From a checkpoint of a small transformer trained on Wikipedia: a variant of Muon for these matrices.
Each number is 128 + 32 x the weight over its row's rms, rounded and kept within 0 to 255. Layers, rows and columns count from 0. Numbers have three digits each. The size before them is the row's rms in percent of the matrix's.

# layer 12 MLP up, 768x192, rms 0.205, rows 357-497, columns 0-47
109:073117158189128080162114167128138102066107132152158165126093161106127137139098139148079143103170104150129106162143053159142144135137137109084066
102:119186123152195078081082143135131120088152152178086121075146126144119096139199133113127136134109146095117136064090150130153131119091172107154152
109:152114098158098144195115146142141107166186100111161167172147157134033173163149079119143107115125112099095129218097083145126109214112141136125143
097:113090113112128199129086167164174161146092134142136181067080153129153144109098098150110126156169176111129096070126161133145083146124143173120111
095:100118113070074069082166124143135135182102133087127147109078132148145158135057205177160116121136086164134135146142155147104154103164088114106108
096:131118176202144071112146127175148094146125141126141126068180153132086174141071101146166154191145200154133070157120109120115131156117153115129175
100:070133131115159086127128061185176056089123140085066152152086118115129122202100171148155096108142134167176084138095135134141095096102144129136093
103:094139117076122102123139133190083148157085130177170114183136116124118082150129088122151142071017084097095134134128131092169192132141099124076149
099:127136139133132093110108181126106105179142153140136205071177110146114149146139172107115094089136141165185118145086111151092084099139113094091097
096:133128149132156129142083120090087112122125064149148142126080174111109087138135176132184145088089179133146116140087092182154115128090168103104126
094:101147180151113139145107146153140167139154094106164137115157107092177161096150192143115095112119162136091134102147169096055169162097175119112183
096:137164072094122111060086118082078143149110160146110117156147185165116143172123094131128117129184111104080169145144126125204102115148143104153201
109:159149133119095139106137156112143160139110138175171115047143189162103072068075101157100107190183134110161101124137074154190096149126091134132129
096:108153110144141132173167153129126083085140104192166163112091134164178131154135191120111174118071107107105158146111120132169060125126138106152122
093:206145141068192106130127157115100162155159125160145151130188149136129156062123148148080122134101110121122126164132152109196088101118132111105133
105:133152088110091114159105072116147156175128162120103132131084139162160128069114211117161173168121177114095099141088114145140160133074104114115090
107:130150124133147126096135196137119146112101126117149187157139125167126120118123164128125102143117150116191159117105130109177111104109128117103190
103:114112102159145147158159133098114094154124105133164129116184140078075134114136075172142122119093141123112154179156083091122106159173120132182130
100:145156112122050082120135164132145100068158102135152130174145089138066164197166182121170122102099149169071089121139147151177130116106142168073124
098:148142104173150106110071156156080084163142127151122097154119144148116156109096118164132134131130152163135068146172095123093140149119117096122120
089:121184102116100118150178160090165118175152078134108129146119128105129093214126168091107156124109143166136110114119176133142089119143089168113129
099:092162175092140093104100156110169135152168169159140153131107190104091117107078153113145064088085138218122068134130120128149070110146156168169157
097:090153127191166118108132120195109108094130142162115133134064171058149078119092136147120146130080082119159124187163130065117152079091109095128102
098:169173073118163077102122126146156100113106142103110128101101109165118117133100088195134144075178123117086071136152128118132174145130162161135042
091:059144121124132127185142094221158112141159129142158065152112149121155148124178132128131144120149155105142166127082153132162113099121102113084099
092:097127123086125164119131135127048138156102156198136179088071126138153100160061125131170084164159156126078113152110096181149193145121101131117089
099:145093132086108127194121113127221124125102131130124113169107147102109159110131155095170194133068073096100158127136094128137153161161100134098073
105:158156136138080138137157150190124152199159098157175102104061171150141088061145139109116128137141205101133137116136174165145106164135128114129190
092:115117164086153167159135110060203131061159080089117195137159144112131182108149110129123120205145124090129155123048107114151204117111163076123134
099:150152102089161164164126118200158162116103136119109167109082110149105159125122147163097086157130145144164103119076149154090139208146140047127179
106:161164143148135108062061113135093100177068162145180080174145114134092149151084119099176117137183104140164073133099113062160143072169115108146128
102:129108176125135182152122160127135161061105107086134162163110160126101110108134175096139133101118117167129155149099188058105099080116156152126126
098:106106115053118123115107115174167087145125107143139116164066106165117136118123101091089131105105160107159185062074184143121119113049092149107180
096:136148117136093170125124154138129081100146033062143068108093189146136112135141139134135177106197150143115089167097131108133142124094119125135183
113:134161104106136171173149171078136141127219097143130174081156157085099114108111097122093149099146111124176143115085107154131166052124121202116107
092:164125152120073135178115124098140076124133144137157157062141124090122128106221149185189182086109092100129153105129156125143132171119134124101151
088:127120131163091119140129100129161168160151130172136102195099141156107096093101136209133152132116208101074109080149100135075149150127138150095152
098:108168102143152104089133124113113095187130148156116116130083185089161108185125144116176115115122092122156124035175148172096146116210093071134172
108:121189093115113101123186106119096083101096074179114155133118151124159081150148100070111103095140102165179123201107140160149094110180150086141136
124:071096075175161116118143129143079111156152123153127141158116079112163171093050134117123105116127126124130135160180119161142172106133035182143122
098:092095135143177058137123126145107177117137124117155164137189113134145136169110106119088171104149145139170100093110166050098137131063112134166191
100:137088138149069165093121139111140165127139132178106153116107112094122106104129140065104132119124105153117101124142174148140136122032113147090098
099:120145071147133064144142117124130096134074063174114133123152143099091163089084130161147137133130114110136185095155082172175177118205090112143124
107:116116123119136061147157151136157138142122079165094152096084105151095142110135155161110133104173130136122071119116095098126102122174185143110078
135:173068118186162113139122128191154079136216145131105159126112161101100101154100170120166140134134106236095129157177076122116134146103128166114144
096:109137106106191146127114111081138112106128108205175123138086141115154076135094118078143091083115194121171144148115156123145099048127154149178111
105:083141138081155176124129131157118088178124120148076122163077141135162182115083179141093156090115097109169109114104116159134115201093041147108124
084:092133103098160106055145140156076091150138163128146150164086115114123104161122102115102161110154135162120106075189143124095116113133073166136167
092:131151133100099101152140145085133120201156126093104162113052112084158112182082157184159193163120168110106177145177148088139102120120111167139148
103:136138142143094113153147116129097100060054056098163087119074169098121105120078113083155080165155081116215170116103085106172112134134144048101171
088:133108156120160087126146167141181093082118168163095125088064141184116146109109080097176154135093135085123123116180160144072103145141147089130087
109:192121137089137125145095120129122090159131099097133095141107095176077133128145064079131097172179149162129114157122095103151151124119167114145150
092:159122090080091079094054081112102112167102076172105141169099220104149135118127125103145208103091125081098127132154150080076084152119105122123182
108:144122157110177178203141139128135101191128181159162156142164097088118108163116118125085120140167114132136104089112065084136148158173117092108121
097:153118140118108103099142153094167055157130089160156158090145176146148157162121098124123055135106113145139073134117099080128125149119162053136144
102:164131099094156087148112092161196133120133066148116184164113155160128129121056073109094154105105107163135114140079071164196130182090108141121158
103:169153132068096178165147149128131117149111167107155145153079115082164164137122130079184117174164148155110155138127109111140078099128171096164156
104:169107085106085145144178195199074144161065127079165133163119145114114156061131125093207144106167133178123113150176109106153143100092145125150134
094:145136100142114156115083153149075122183091153084132076155070184091198132122092179128194082144138094142098106144169137109097151077121105075153059
092:096076100159091099168128190093123123118122121095123126098100099155125171169108115102195187139100096115140134123114101151112096144106111082051159
095:106090118136144117102135104153171054188089113118183144163108138124131086163121077134177135167142120137110178093153147147120119139129149096079148
099:162073088123193111147073077151155142110114117147139154214110127178157104097211108128156134151117114170133141157168082120162142119149135158076144
098:115166200102139156136113158160156147113120120171079197104121117132095160089142103101121193090102111144135134090199162109125177160114116125115143
100:115091134132157063108137162124057081136086090073200184084086147145169128137111166090118206163140111130099116111137128113123125152129091104161084
100:105078126144146095180186123165110145165161152130128141139144095161119090140087192146144201182127174083157108148087128166143112057108111102131158
091:147143174157139125105143068157144099115143126088126129141057181123151107176186142127115156097086165180070122176191113119105089109147131121113117
107:148115097127135137098121151154174157122064135181092080137170139091161105149195131143175120121115105097187146112103092094145152131115169176102161
097:171151110120138067143147149127080118165141117092194124125142106042160080106107134103132142172145153178138139117179100043123143110147142144131188
103:175132143153178130162163083191092138102131128161114134113057152138152141122115131123171068116131156080107124154103087144135198145137143123094142
107:106146155118163120098129148179199108140115102064132148152159166077121096115132166171118148152142169108119170119124139142137141132211109132165144
089:130104139083151153127180156144123099107113140168138144073066105049136109105132179152136124054095129123172148104148148123144119101103105089120112
103:180088107148174145131091107117114116136143093072172089191109146101178125143071149154105109129080143105125116134150188091135157073153123122191123
091:137077151168127073139148133065127142125131115162168182106108122130158129114119145095133160063127088144137124136143163094130084113120109094126166
098:078130101109108154128155119143119139169099132142139102135101117147134135122169175135161192072166143125124109126109148107135142151093150068085092
099:114147163123111073122108114136159164108064080134106099140127177111128087145158118144123113115118153159123122191135106167102150145122094104122147
099:157145186126084137136168142103121084171123134129134168147105161119190192097105142110134161118109158177078210130141122088137075132091056152085125
103:150153123118115089087169130109071148139102115148080164085103128111110156127087169172183111063145134118169142145126114122110095095144160123108126
093:109108200072204109099057132168163108144104052162146183076133119124134048118148097133141115028093163116163152128146155128152148130122134151103143
099:175104129127162124165111156156117162161132110148128161101103101106101135161094152106059180068144162151163109107155081160084133116089150201106102
092:114125230126100160136143152112111095142127146038104131144119130127127146079147163216111103098121117179163082147193128132074109100175177114197121
110:117176130136108116155197155126146061120157109101210101146209195112139225160167158138112156101101131078110175078169153166131110094133090099093131
101:133087136136176160160184131152176096093068087120096089148107152086078146123103137079086131092171102127179172114128121127118159061139135144132113
098:110087078137120114119148150158130156160106131134133139123188113142097122201133183108125128152143100142152120118138113086091160084158084125061096
096:155082087152104107173111144133135097150115111184154133101107129120153140110101190110190097121149154125119125060102091109152090105135132156116173
118:132113079156168097088146142185126097148111210116156098094075112082101141126084134137142145148114138122135130104155148158111100154105111120109170
094:110136164176113124100158148151111128153148121147082117125080138160102134062096175106163172106132167113105128082207143118126099099123075110112163
100:137174143136093136072125182143154120097156178162164108161083167134090128108100180195162164179083142131124109103144105131151145056066118126136114
102:129114143151149074131139108121159072138103140159142128150166129141083073180100097207122128160093122147127097173129115119197142156152129105125141
110:183165111146120101088100153145206155167153132152140161131083160106111126152106152111103132139133116170180104116118129171105122133070160185118144
112:144116152156151126140103071166181135145122177124117143152163158072139123186203083098135136090166169111130146124105116141143085142147169131083165
097:144121112139109104156110046107131073082145184158136077097064142155088143102089126033128133129115079173100135096151129081116165127085161107143105
115:112145117144136079176074111175162050139106112105150110140085204157162133150137106116194141118191146151164096072138142139051135131074110142108069
104:088150150166073128132115177085142111120101115163176107088160119121113130086171136136162168129186124141145132111110077086142076131153121103116113
103:134125122133144076098140104147128164116133142127168147146091165119142126130094121196149135097071128118143156155112091153116147198135180130086153
090:173109115125147129099073151116117125095136134144132054124113151193144141106131195096134146110083073165134119090101130066090099144132128139107177
104:147138089188120103162177124138169122139125098073132099155060141100103180094126185144108085077145139111120135119164125084107096104127107136157177
087:103196117147095127106100100107109112150130109110111142137091170113127111154129150121137111133161167159159158115129149165085096120117057105091151
094:129129126189124108136086125192147100120117193165131132108117089114100157061140095202138059125126123134112131200138121156143190161161100149124109
101:155090097119157141170115164170148124159084066157127152134085134141127089128091087134129126138138169130163104157118159133100087131145113101192099
085:150146125106080102134071146119142118138167139174173143085126105150142135090129083138160115132183110135177114117164098163147169115141098159120134
096:103135150087108117122086188138162096118134151133180125152181159141100068146134129137131080146146123117181170110152152117122134133102096126143153
094:127128084062109125136062117158147093145124107168107076197054128128147150243103083108158083092116156119162144085157109099137092127137121113090131
094:107157155170136091165102161152100149095088176166090070146120099108102159101149149124143088116123119124146109161115067120174129150096117120141170
091:143164104102165114180110195159171104170082110103127117144132162140100108133141146090160148166117184126110126137113078148130102101175090100060170
110:135154060149187108100127106178100103110135161114160115126092123121153132178168142114092107076145109152158094190115143090095137095091124126131142
093:111096102123110166096174118116119152087164189160059113121127104169186111102147104111157126130139088149124058138191137116153141138152162183064140
107:189092147110144135183128125130089170194153083130180093115138142113133162097063164153095136176146104129131141127167165153168233112124110155159146
091:184172166122117051084059091135138136153138141151142139123135114114156105125130147136099120134092094100129112135093137154125097094133111159144169
093:153163141141192150128115088143123132074065147151116137130099192101171165126078144127127154141089084115117158127166149078114135154122149136198167
096:088127136125160113136184106135137186188189103118098162104071139178068099139127170121114231141130107157157149153093174068096157127097154139150180
102:054120170170169158167174106192151140159117134152114138144125123103159100065143143096121132117094118113146188172126082116150125149143195104157168
090:121130167142147148052159140096144101118160158134147164102090139103133128145121111120098143047128153120152071144144104149195070103124176113125098
100:163139108087126082145164071124080109108111127158097127123119182202152155172143214197095152090156150109129117139083137128129093151082152088132118
101:098144159090135092093145124125149115077107096155132176147168177194110153133181115132169151187110084107073173101077180123161198122094128091155160
105:122136123140107172127174087113087126095174145172119132177166142123120121098127142084114124088119132127140167153122180171146084043086165161101104
099:137093150088119138165122111174178146111161130198085092081120134109149094147153170121047197080117145146140100123138134106088123140154127173071146
102:109143075162169155149157170112119105104103133132121114136146149120129103127157156125123157132126125122130088118115072110059116170099139071122137
098:104137176137120080089153056224171137130124167179145128157071154080138130211098073121108161065076139117075124113179172160163134104194132114110092
103:188129121104140116118153113143091112087107131154160131110069137091111162121144194113145076113137206130101132070128122176122165087168115125137073
098:165142137136118128136070187109080121145101135046140085086125159102122107112069190148074167169124090093075153124127154109164131145134076189166089
094:125149121139164054096085153072142155100103106143126181202198102148093127139146151141134073108092081149056150182116158152117074142075112116112144
099:139177174106191126135176091117090119187153123134113156111124083149116107139148148107088138157106155085115179102101127110120088086086155096075074
097:177170106168132057123110144180121104205088143145128174164135089090151149180213169091121138089094116134108110095093157148132119161115137151086087
099:112075112106159104142111133159118107138137086084128148097158143119191125114124139074070100159162074170075186087138147133154058122172089211099140
092:049156115132141165165172074113165121103139128133161123146119116141186075163135144164135108108180107140151111098138079132073124122150122096073121
121:114132113095124145140127148124081113187124078100152095238116113068122171151138128163110153131093168090121156137083102152149101124142137121140072
112:114163093186077123097044160156176159110127135145218112133131144130107120138129143095091105140197106136135180126114083204147185097110126110117124
094:080135108146148117072130084090132103129137145158164163151070126134146129134169189087110126116186149119112092168183178104138140148161081103189102
095:166161168143132178144113130196080129136153141182091080154073153153132115097105118187179155124151138101089111075112125021122113077128172149116073
105:165167168100154107106158117148133138106092091145133155128144123101156146101082174139149177207125105139116061098164185061138098071085125158082130
093:156156121155159094115088086126178145106103192133116101165144144165163088190090085125166121140110133125106141095118160090149111089098142117112110
095:128142054185137155105139129118171101099086165128175115159127152161084100143071140160193130162162156091164098144091092126190054147161156118122102
094:126146087107157125169132111114113068121153102091101142157139142081160145136120143102126130151135137128149124091210060075124101125061124083109203
096:113147153153098127131147093130176096149130150137143155121138171137160164088123097124135117188134147129100203089107133174129106083095107096093128
099:104087133084146117137161129191139119113145097149167179095204155131124148078105109171115177130136136134125179120184136182149201108144098109138116
096:067115110131056145160126139104168151136072176209154134099123135078153142131097151117140122111108128111135080127145121092149149078091171152117126
104:134146066088109100131163121182106114112125174093187118081145126122131119103134159176104085087162132123202165115135116138110153072125147104101127
090:102131126079132124167128113177180170045184126130085101133111089158079115148124131114205131124052192147112109145162138160161124128109094174213150
099:169131101138095105132175138144140126070184120130162158161115149100132104113124121171145102100163118167133101133173102073204133144122118124130149
097:132143167151170166143179142174116127121119122153160148131064155131123196117136152138148142109180142120084148172149096094165129129062134117131165
105:114147149158144130177081190172167136181165180075116106125153128105101126103153098116146088129064171138112168156132106176141107123166056119121136
# layer 12 MLP down (transposed), 768x192, rms 0.0576, rows 357-497, columns 0-47
121:141161119124102082125068173090074142112175137111167088146089133096146155132101131137098120137176158178101051117145127109222149185113132137194072
101:122151114123058125166139153174058117133133181104049137181119122158219143190095146152094128135154209087118126156116087148158100106157175124177198
107:114108134168069141123086175108169096146129130069133120112091123082144132143081086096169116117169176082154109195215112164116168150084083183129145
094:133169172166100084143185092155105146106126150124107132111114109056108168122149140144080106147121124164092159104183090141118075085159148176174130
111:131191110155184176146084169132070061063165108151164109168089169114142100173123087090070149065096154102144105138153097114147145164091111120140168
093:158143102112140108107129142120143128127083093097155090146146126105135176103110113022150160173113171185126066120165165118098106135106123084130184
092:170129131118124096153163177129108116120091100153115099128130102066134109112117173065149139097136114140154163112108078143150155105150083148153154
101:153129188116172139171154151103121128055164139128149151101108151105160196091117131136131130119172165105137114125146150098147161156170081103081204
105:146041133136097138084115136061205083156120152151128148164169148102144140127125117141179123159126117178117143141145163186128054104158110045106147
096:150144130156151090121134100162130162144150179159143107117102135138094141104147101126089198089194137088081078106139148167124142134056120128207167
088:149100181224090135176134139203134140180139115055097199152148118097086084179151052097126130137104129112122113108125101083133140097124179140135110
095:114091079125122074148128164120171131129100089114149156127099100107076077112177139140131158110124086130191063146159103096080159114183159161080087
105:156114145151178147081121190071175121174113172103185142169165125159141040161138156113113142151100153098073109152129128096192137210110134088117140
099:163100138096110107102151152145212155163170153128118211105074135089151207095089096133176103094154116188163098095137107150155185159098141095111108
100:087170162200105113172118141090113191138150146078161045167195149168142160120079139151160130172112162131161124100101102155143088146140119113085093
101:077143159156149122132198121161108120133180145101133115070182162160151136083061086062115140128140082171105100135131151089109115081122154137107092
108:161150136089085109142093108130088149069121118076076110128116169093204107164100145107119139167115148117180169083154139110164108094157188145104094
104:125102088103132116145087165137129103116153181093101093149029133061139121137150122086114121126104162033130161179145119139131141121085113113147142
096:101087145170118135105098093125099151094093172129112156093150105140194114153147069047087154143108162138174151110159143168058182172116106143124146
097:159153151153138163096111092134134157070109112129107123152125140125146088116167163161086083152185062134126223129067128110181159142155121164110138
093:137141184212176158148085126081080079084101126153122109088149150112108163149155167137064166203159118169160140088133143113114168198096138105080150
106:064138151023120137123106148133135080101126149118144070122112088164079116110133138165097173123113130160137126174165140142160133085146094143153107
087:133076143120106162080159094083125240167063184026111142136149160172095133144132162123171106138105155177104108165154137170128197157076142135105145
101:113126144207080146167100162146172085193147153078087123203035063178148119134153142087079121154060092100149171107183146156120172092131163151129098
094:111126166148175151115132135092128201156122142022107169097105105126156135158162077166115103129141157182163101096119088070115152134123134081114128
105:118097165209124154139152058155178118120164103078124058137209095093114127135207111136155160053127114077120166148115114113149082117119118106136124
116:145127179148086130116195123143106105148149193114160133147100149102170097134129087129092086104114131096128182199150174119155103108128042078155115
109:098144163174137102129095110113155114106093111171102072140106125114119120206098153124137098124146088121169145135140108113177099114134159133148121
089:056173111143090114096150112123116107113085088116141099117123158122083099157140162160133152146130096084057154172145159119144163124116089083113177
104:174180161129137143153105083126175138156130166155130171084084086142100069041121103103138136136119118176127094128105149148136063154113168104133032
102:080157127118104130118155111082078159126152084143207105145148116133098114183112135132177105133112125168173106172089120104086105128109158138205201
089:115067153172160163154125110140117124104136192129098151101094085198080147127085106098086149136129103110159143123128117183135132099172159113072108
101:144120174142097138105094189132075174092090159126131112159051151064120099138134119108131113194112137113101154147143112172115162098192131125097124
099:138123091152129132168157114156096104187088095101086197141112126118076099166113129155148130209086093157153123176138140179139145153160148128096199
110:123146176122130150140119120096158078132111120045049203074186107154079123086119068119141115141157144092169189104077183103129115101120093165196146
116:112126196140113158081183077110124162133119139126148125178174168112141149060160128153131137102134110108153158131104158123133130084162174151167208
086:201124122211119160103117137081120103118092186086131144111157092097151091101115101122133076135076205143142118134132139099123131169147131101112115
098:140165126078133161135100073109153140111155133174119167098024118159212093143101137122135151080078131161062202141123104103052102088091171077067138
102:163182140117147133141176052178120207139113130122137158116138089156130089128115080080131127144147118151160075108081125125151125174091190083048120
123:114064131146177134099141106167123126178105144140128156094087133096109136107118105173152118082153092069112221182183122123170099128145142176148141
095:166133040120080163132148142112114060134136141172078092114113126093133109152105109117180038087137214077166139078161160137099171111194138089097072
102:203086200135169133147112123088127148062126112100155174172143131157094107123111116127112172150101136182132102161089102113114101205102078084188192
091:142137181161150201096163187184106140163135134115169111099159164144088121149129119128092139126108104068111093137125204121182134108126154170130082
099:096110138113179107173083105143136114132168153111148135144062117132151098168095126129137078114152115061099104105158086110159173125101162144141124
127:164141144160152139098148126134108122180159169109104197104115203110127130135069165119114139119142068191073158136144126086133142151102145124106135
100:166082121173102142169142107149081174156119203171132096116083139165126168125135136097124136195126054104120102064124118135143115120161173115124132
101:139021081109147121139122145170116150130083118120170097208152134140114177140085065156115087121136132117125213118153087109150148101114059169118131
096:119108168167053125120103097125116095143114118113088088117172116121148139096141082170168120097073116069140134159090120141145145162142096116135131
098:143105166142148148103088111118132143114125101150135115123104160127094090116151067096104089083127169186158147085141085125143141236123148145122081
099:095047144054089113114110121029119094072154066149131111159137095114121128131170117148206139075163126167087171089066102121101151156146120114135139
096:138205155144121106153139133121102137131113127082104104146066102105136095129169145145045110086154140201063113134116098107150103151118200133189175
110:188134144125106068112177133082107104087166094134166131141140110129082184118183092116161131101146155101088086139094124118117137105138121129154110
093:109169093145142197126181157138108139173120134091142097063065121146115106133168128100128071121160114186148085105133150211182162108077141142094165
103:142106144106092097167097155152177128137138192110171125095139086172097146103087136177059129160171146112068135143073107099143086135219099138149082
095:143100095108151094121140184112140115140138097159127176172110095186071153150103131056060146089071089118126135104147092093116143123155104184118156
097:167141057124116120166091183201099124185132128130075119163102101204074119162108158147173093081171147143155169061154150156114126099066117084085084
109:141144112089128071122171130151195117167096115112099127112097101122150055102084064137144149120168195137146153124198126157112062140144116190120119
104:159156144151161116146141096135138141143138144126093195141137112155063157138118170119158073137120137113066170119092124138142135141125104158131140
089:133072077130108137091041100145110151157118096166101151127114128172121151080073136089132136116121090136082156152085156143115155157048084181140127
089:139054175138105062113178145090089149130122133106100096101083103152111104119103093104115132086109188124123141133100125160195114091158084053131159
101:150168129182117104128133141168141104148117130117135088147125148143188079061148129091142083087123134149150148122156125123155069172095065134087117
091:115116173078108128115171148117145103162170085087102124136091126153137114157132102084109141130160113113181063101109083114112103136163074145148110
107:105116121136125163134178131119130092182129109123127141083146188079116128084121153128133135155151149088099202177114080146157194071166178065128155
097:155140101142146116113137088117151164158113114063115123095142138124116079095173102133104131085080144074071187111071098117148198130140125097132100
105:091100141085126116099065155137126129144099183115144108113129147104187121140123173153135023058064140094115156097125121085131143139060137101102129
099:119075063084134080214084156139177150129097135178160129080084169126205159118106139133144126166172135113192116109087170183147187108127114133097137
109:182124182113124120120130119077097138108129134055092133130148094212092117090209103145164132199157185111161147100154113130094127114138142131100155
101:129212089101164100084129164111144139094148167111137164174068113168138131121192093132113104142115081096113131134106115043197091146120172223113162
103:132149174118127124174188163093139151138089155120139123154034096104103120152129114151128163135140119174182136089087168129105116148078147140113156
102:056099137109115104116138122105126082096100114103170142079148103113134090078125155115143135115107152092115131161097154131153147163112140075091144
086:190114144134152122084086110160135164183076144110063090098045140122102129124130102082134114148119154140063120126160117083118164167151151102100122
098:098099127109081099102117125135080126136118106104141117129106128142151110113096123096153107116176163098103098166164169099128094142131141137159100
094:156094099142109108159172070127097147143063181136071080130223082139090162128160107150078171124101128077128079118085130148205107121138138144052103
097:093079159133092139147122140149159139150177095137125143160124169135101079128110071144174144189083128166093150161107138108190109138156088163119129
092:107115131121103115071083102125084110149103131150084044091073114140098156103078110114087090141183091103102183123072084056179178085119064130163150
108:125105144128096155103126146088139146095160137167145190195112133146119198105169137143110158149127164124155156067118144104143098110104142116101112
102:167202101146140130169146110088099128154122106117110197031190095153177102095073107111139131088093158119123114105132186123112144114192129128098159
097:134171145096145148109157158103151159132095142091152132099129119117208122163150151166157137146225132114086090131081137186165162110182079107103150
098:098127077170115174126099109184184129084192045122083118097119122116142107118150112168068154077122123130103100128102114130122161129149156116135080
089:150120098132167113164131132160121067147150144157134124075097157135184125113085118065136120137142117076179127154122144134180156107143129121081057
101:103186124136144138198127098150139135094108143049152195109224123136127147087143108131078108141069150082168117154067063115157129175143110157081118
103:147148160088118168114140146135153147123097116125120128140059136144129157157161135107050143107093126126131157144156123118128126059115097127094107
094:133072138100137045146159137138124127065108096146149131108128164119103071164132133150178174151116112158107076094115146130145151149194143131116088
093:126125158136156182100158155107081123137178145119142058081060150163163062141123142106135125161180103163136110089123111142137192096120093084131105
116:148190126130167119099106106194157076148135194164145069069030104120161104127139138137151146107093135116064167126104133159143075105186128113112157
088:134158115138161107117146092069168156139129128078156131117132154099171122130099140148105120139114109136130030131150076141170172125214086131103105
093:157166145121130137102112114138182165110094152145130122106060157181098139134171080151161108132057107113073125079107131113075129115134174056158173
097:172106147083164069068062096130200115170165156122133165136144120126194121107149146190194132144151134159150166118130153168192117132140119108124182
117:114170176200147145052171153116073152153136148141151111117162074072094059129173198093130095130164098092154110168099104160173080109100110134129153
110:180163173101100147172084130147121135143133200105125061106102107062162157176064170100146126154114062137097138124098105122127135112127174172149108
099:179060071152111110075134192149140143164129150155141030138079161124115111136126100153138102164166196101145107145092138181172145133108068129089181
111:113064084132108128113083128123146116141119125146113139128000115124134163106097170158117170130141123100118156182177141091063097141100097155107103
102:097175136098086181132042106148112142132125116191121104157064167083079160117108141114151138184069068192085104130144124161128164137136180154112106
100:106129113130122203093174096149145100125154113170098150120138164124134154136140104105097141215103157090142123155143134103175172103157096078152146
100:092163114140160119158137102123104105097148134045121119129023108132148101143101136159092156105112101105148105169141164082190114078163084183187147
101:144136182111133069132098153157117162123092207149144177102093136120190137151106105097151126161134126130078112123136120146130193166089149154084083
094:141050188120167073132170127174132130070175072165100127119175130143129091113194164144114183128113170122036040167163141118137183153116165093126120
094:137155118077143151077144086160121163195092121177146142154120149090091127123127179158122138097073084160111119138163127125150107125122080132138054
108:142161155088134166142107096148129152159168158117132080136126084208080171185157130132108110100119131121078082122106131130125166109131141170131097
083:126152104126157120121089088139171061136165108104155098101122112115163084127098155056141174137106171098076184143125134142133072054114133127120140
091:153183118126128118128114100126119097117175133178135120139155159150084161116082148144131150134101105157114114122203119119093142204134124098144119
089:156057174130136095106156105151179100165101097169161155196070156189076161081137132088113158109181110177091100190174101140092134152150117170122099
100:087060178186094149102129170132130165137127182124139196104103151151132122138149097172086077098125117134119162140142174126143066136099166124127077
093:131101143145154066120134110177122143135085101146141096074112114143180106113143120185122123107091122073119181160075132179098149090126117166187072
109:192136126111129120085132109112122127135143120124133089160155162173155112089140199086090113102098147172118132160158167124192124138114125138132141
098:181159120131096085125106186114104131082143091157097119162161124104105065149121114157135108151163137114167120127116119116125114077133153115121075
106:079124150111151116137104149157142053126155168155135073116180162133137121105076149131144085115088131138158166114100165130164129174186142141096064
096:177127107136110097086123088108124175182161105100167110138139165092159221099183110089118188091137099184147098127094166126123129132124133049177112
093:159107064056048098140091160190150146152088127084143138141120131078129121144141078126160137061173132138139148159103143172137079140144201113088044
099:098167127127105096047168154055122172130156181120121133104043123141154154153118116156190103096087117098122044148189192147123104139131156153125125
099:113157167125131125081110060158121064105082142129125128164090072108137124167155126142158153109125174098180147146177140108048112158127158089077155
106:122126085109114088178075164144126168140127116128189151117069163137153118159189192076135128156078086100126121144126165128131105168189083157115149
101:134145101103126183148148105102179159113075107179120150150144125169078128140156089123173042118157134169086164133158123164122136078140109123169156
104:166103168177142111177103098153115113081081153105089134119173098078161113150051150098100116057114121146106123131138096120146154139159069124195102
102:139136145158066110158158112076178147113162103088139207100120123112164134124141107100166136161086124124116089156153163129111127119129160085082106
099:113149104165132146094151119105113063127154142127152140202201121162065096128096084128163150150104154128129134117123089133148120102118110130106127
109:134153128109117124138062132134095169080117113181146130191138206081129139135130154102087144072163155103091143146105132092126140147149113138196156
092:167103142141116188165146157082121128139085121130161138164081178120099164114132188107107074186147142125146111122119151128072144077150114144093102
100:170152121136138109158147143138118067151084178083131122151158105135095091179078138119145096115108136146119098162161113132110120107120157120184108
095:129084165129113141098119205115093158133155113155112155103151119148106158130092083123122154142156157151102164138173170138098164107140033139183086
094:078141158151071093098094086132117151142102143104145097200255174117118148154144165187118175164116145148110091152118176036119140145098119066041146
100:112102075111092112144155159185182122125102092136168118145162151169092150122182111168178087090157107083150101163175157132101126149107126155125118
101:082075066136156136106130122128126117099075124127110107095198130106142087130089150081196143161107154153149123120161132183111114130134108132116129
096:092130112156131170107143106126180127101122161149125128102102147176135162115114109108137077097066125140103098102098161138122158108113164053145081
090:181090149097133102150169139130133126060116189182170066126049135087095201102201143156092103135176185133104052095137170114091149168101106126145135
116:133149187111077187107096079158121125143110105144127123151043077127167119158092143163094100127148174141094163081071136134140109187088144186098090
122:132111117102091073112095172161164136100105146084195095112120070089100103118152132102113107145149139138114171096107118173067144121148119075138161
120:197156092161068122195102165202133142093114123126113099141153135105131075131094103153155141118086107160139135134112085130155110090103083110091125
100:164088172069149155160082142093113109145098181101131083195103155086102105082120098159119124168076128167175093142093094091138157117101110070175158
097:070161101058177123102173151032122155126122116143143136145121151131061155163093119089140095095114163153156098156166090158093123174176152094122154
092:116118110158127075138147118150119095173142072114145107117193145111116146117121141122066099088079163155137105129151116104106119163134123105132070
094:144116160151113080085168079130143158144070140110147148164135089104160186164174177141129156165109173160182151135143081146181138038119117114124144
095:123148120160162060118128131158125131123157156138114126117116147108124042105135089109126103116150125095107149130177151122095095127137111124198054
095:099135098118192111165141064190166154105130138133099191123131197177092169113151143056111120112108115164088175108094118198122080103096097124122187
099:119144143109128172096138172154072164169125113079137081084151129082127091086170127109116140100133172170125190120196172149139126113129124158215030
092:081154140117122124082140144144121100129122127101138178103153184181148115099117126189149093116090094070042149141169186127121127163135101158147139
101:087103116142149213202146152101089138121063109160147166156104064084178130112145125181142048086126135073109119097122148146129104148164165121105152
084:169052087129144143139119114110109115140157167128140043145115120094089158150119170054097072206086125137115141123140089105135140141140109159151128
104:133095074131114133082118146113119145145200125087119033240165153143106110184147118103114105097148121173141128095167177110193178148127147165160149
109:142131149098103056105112117151170100162136101143104090140078113094129109098107160101067113123108089164128161176134099089163177125124107171155085
094:153112138139124120133107116088106109097137093156133133128170098075202135101117124148106152161159146105139099154110137154095126091083127131068112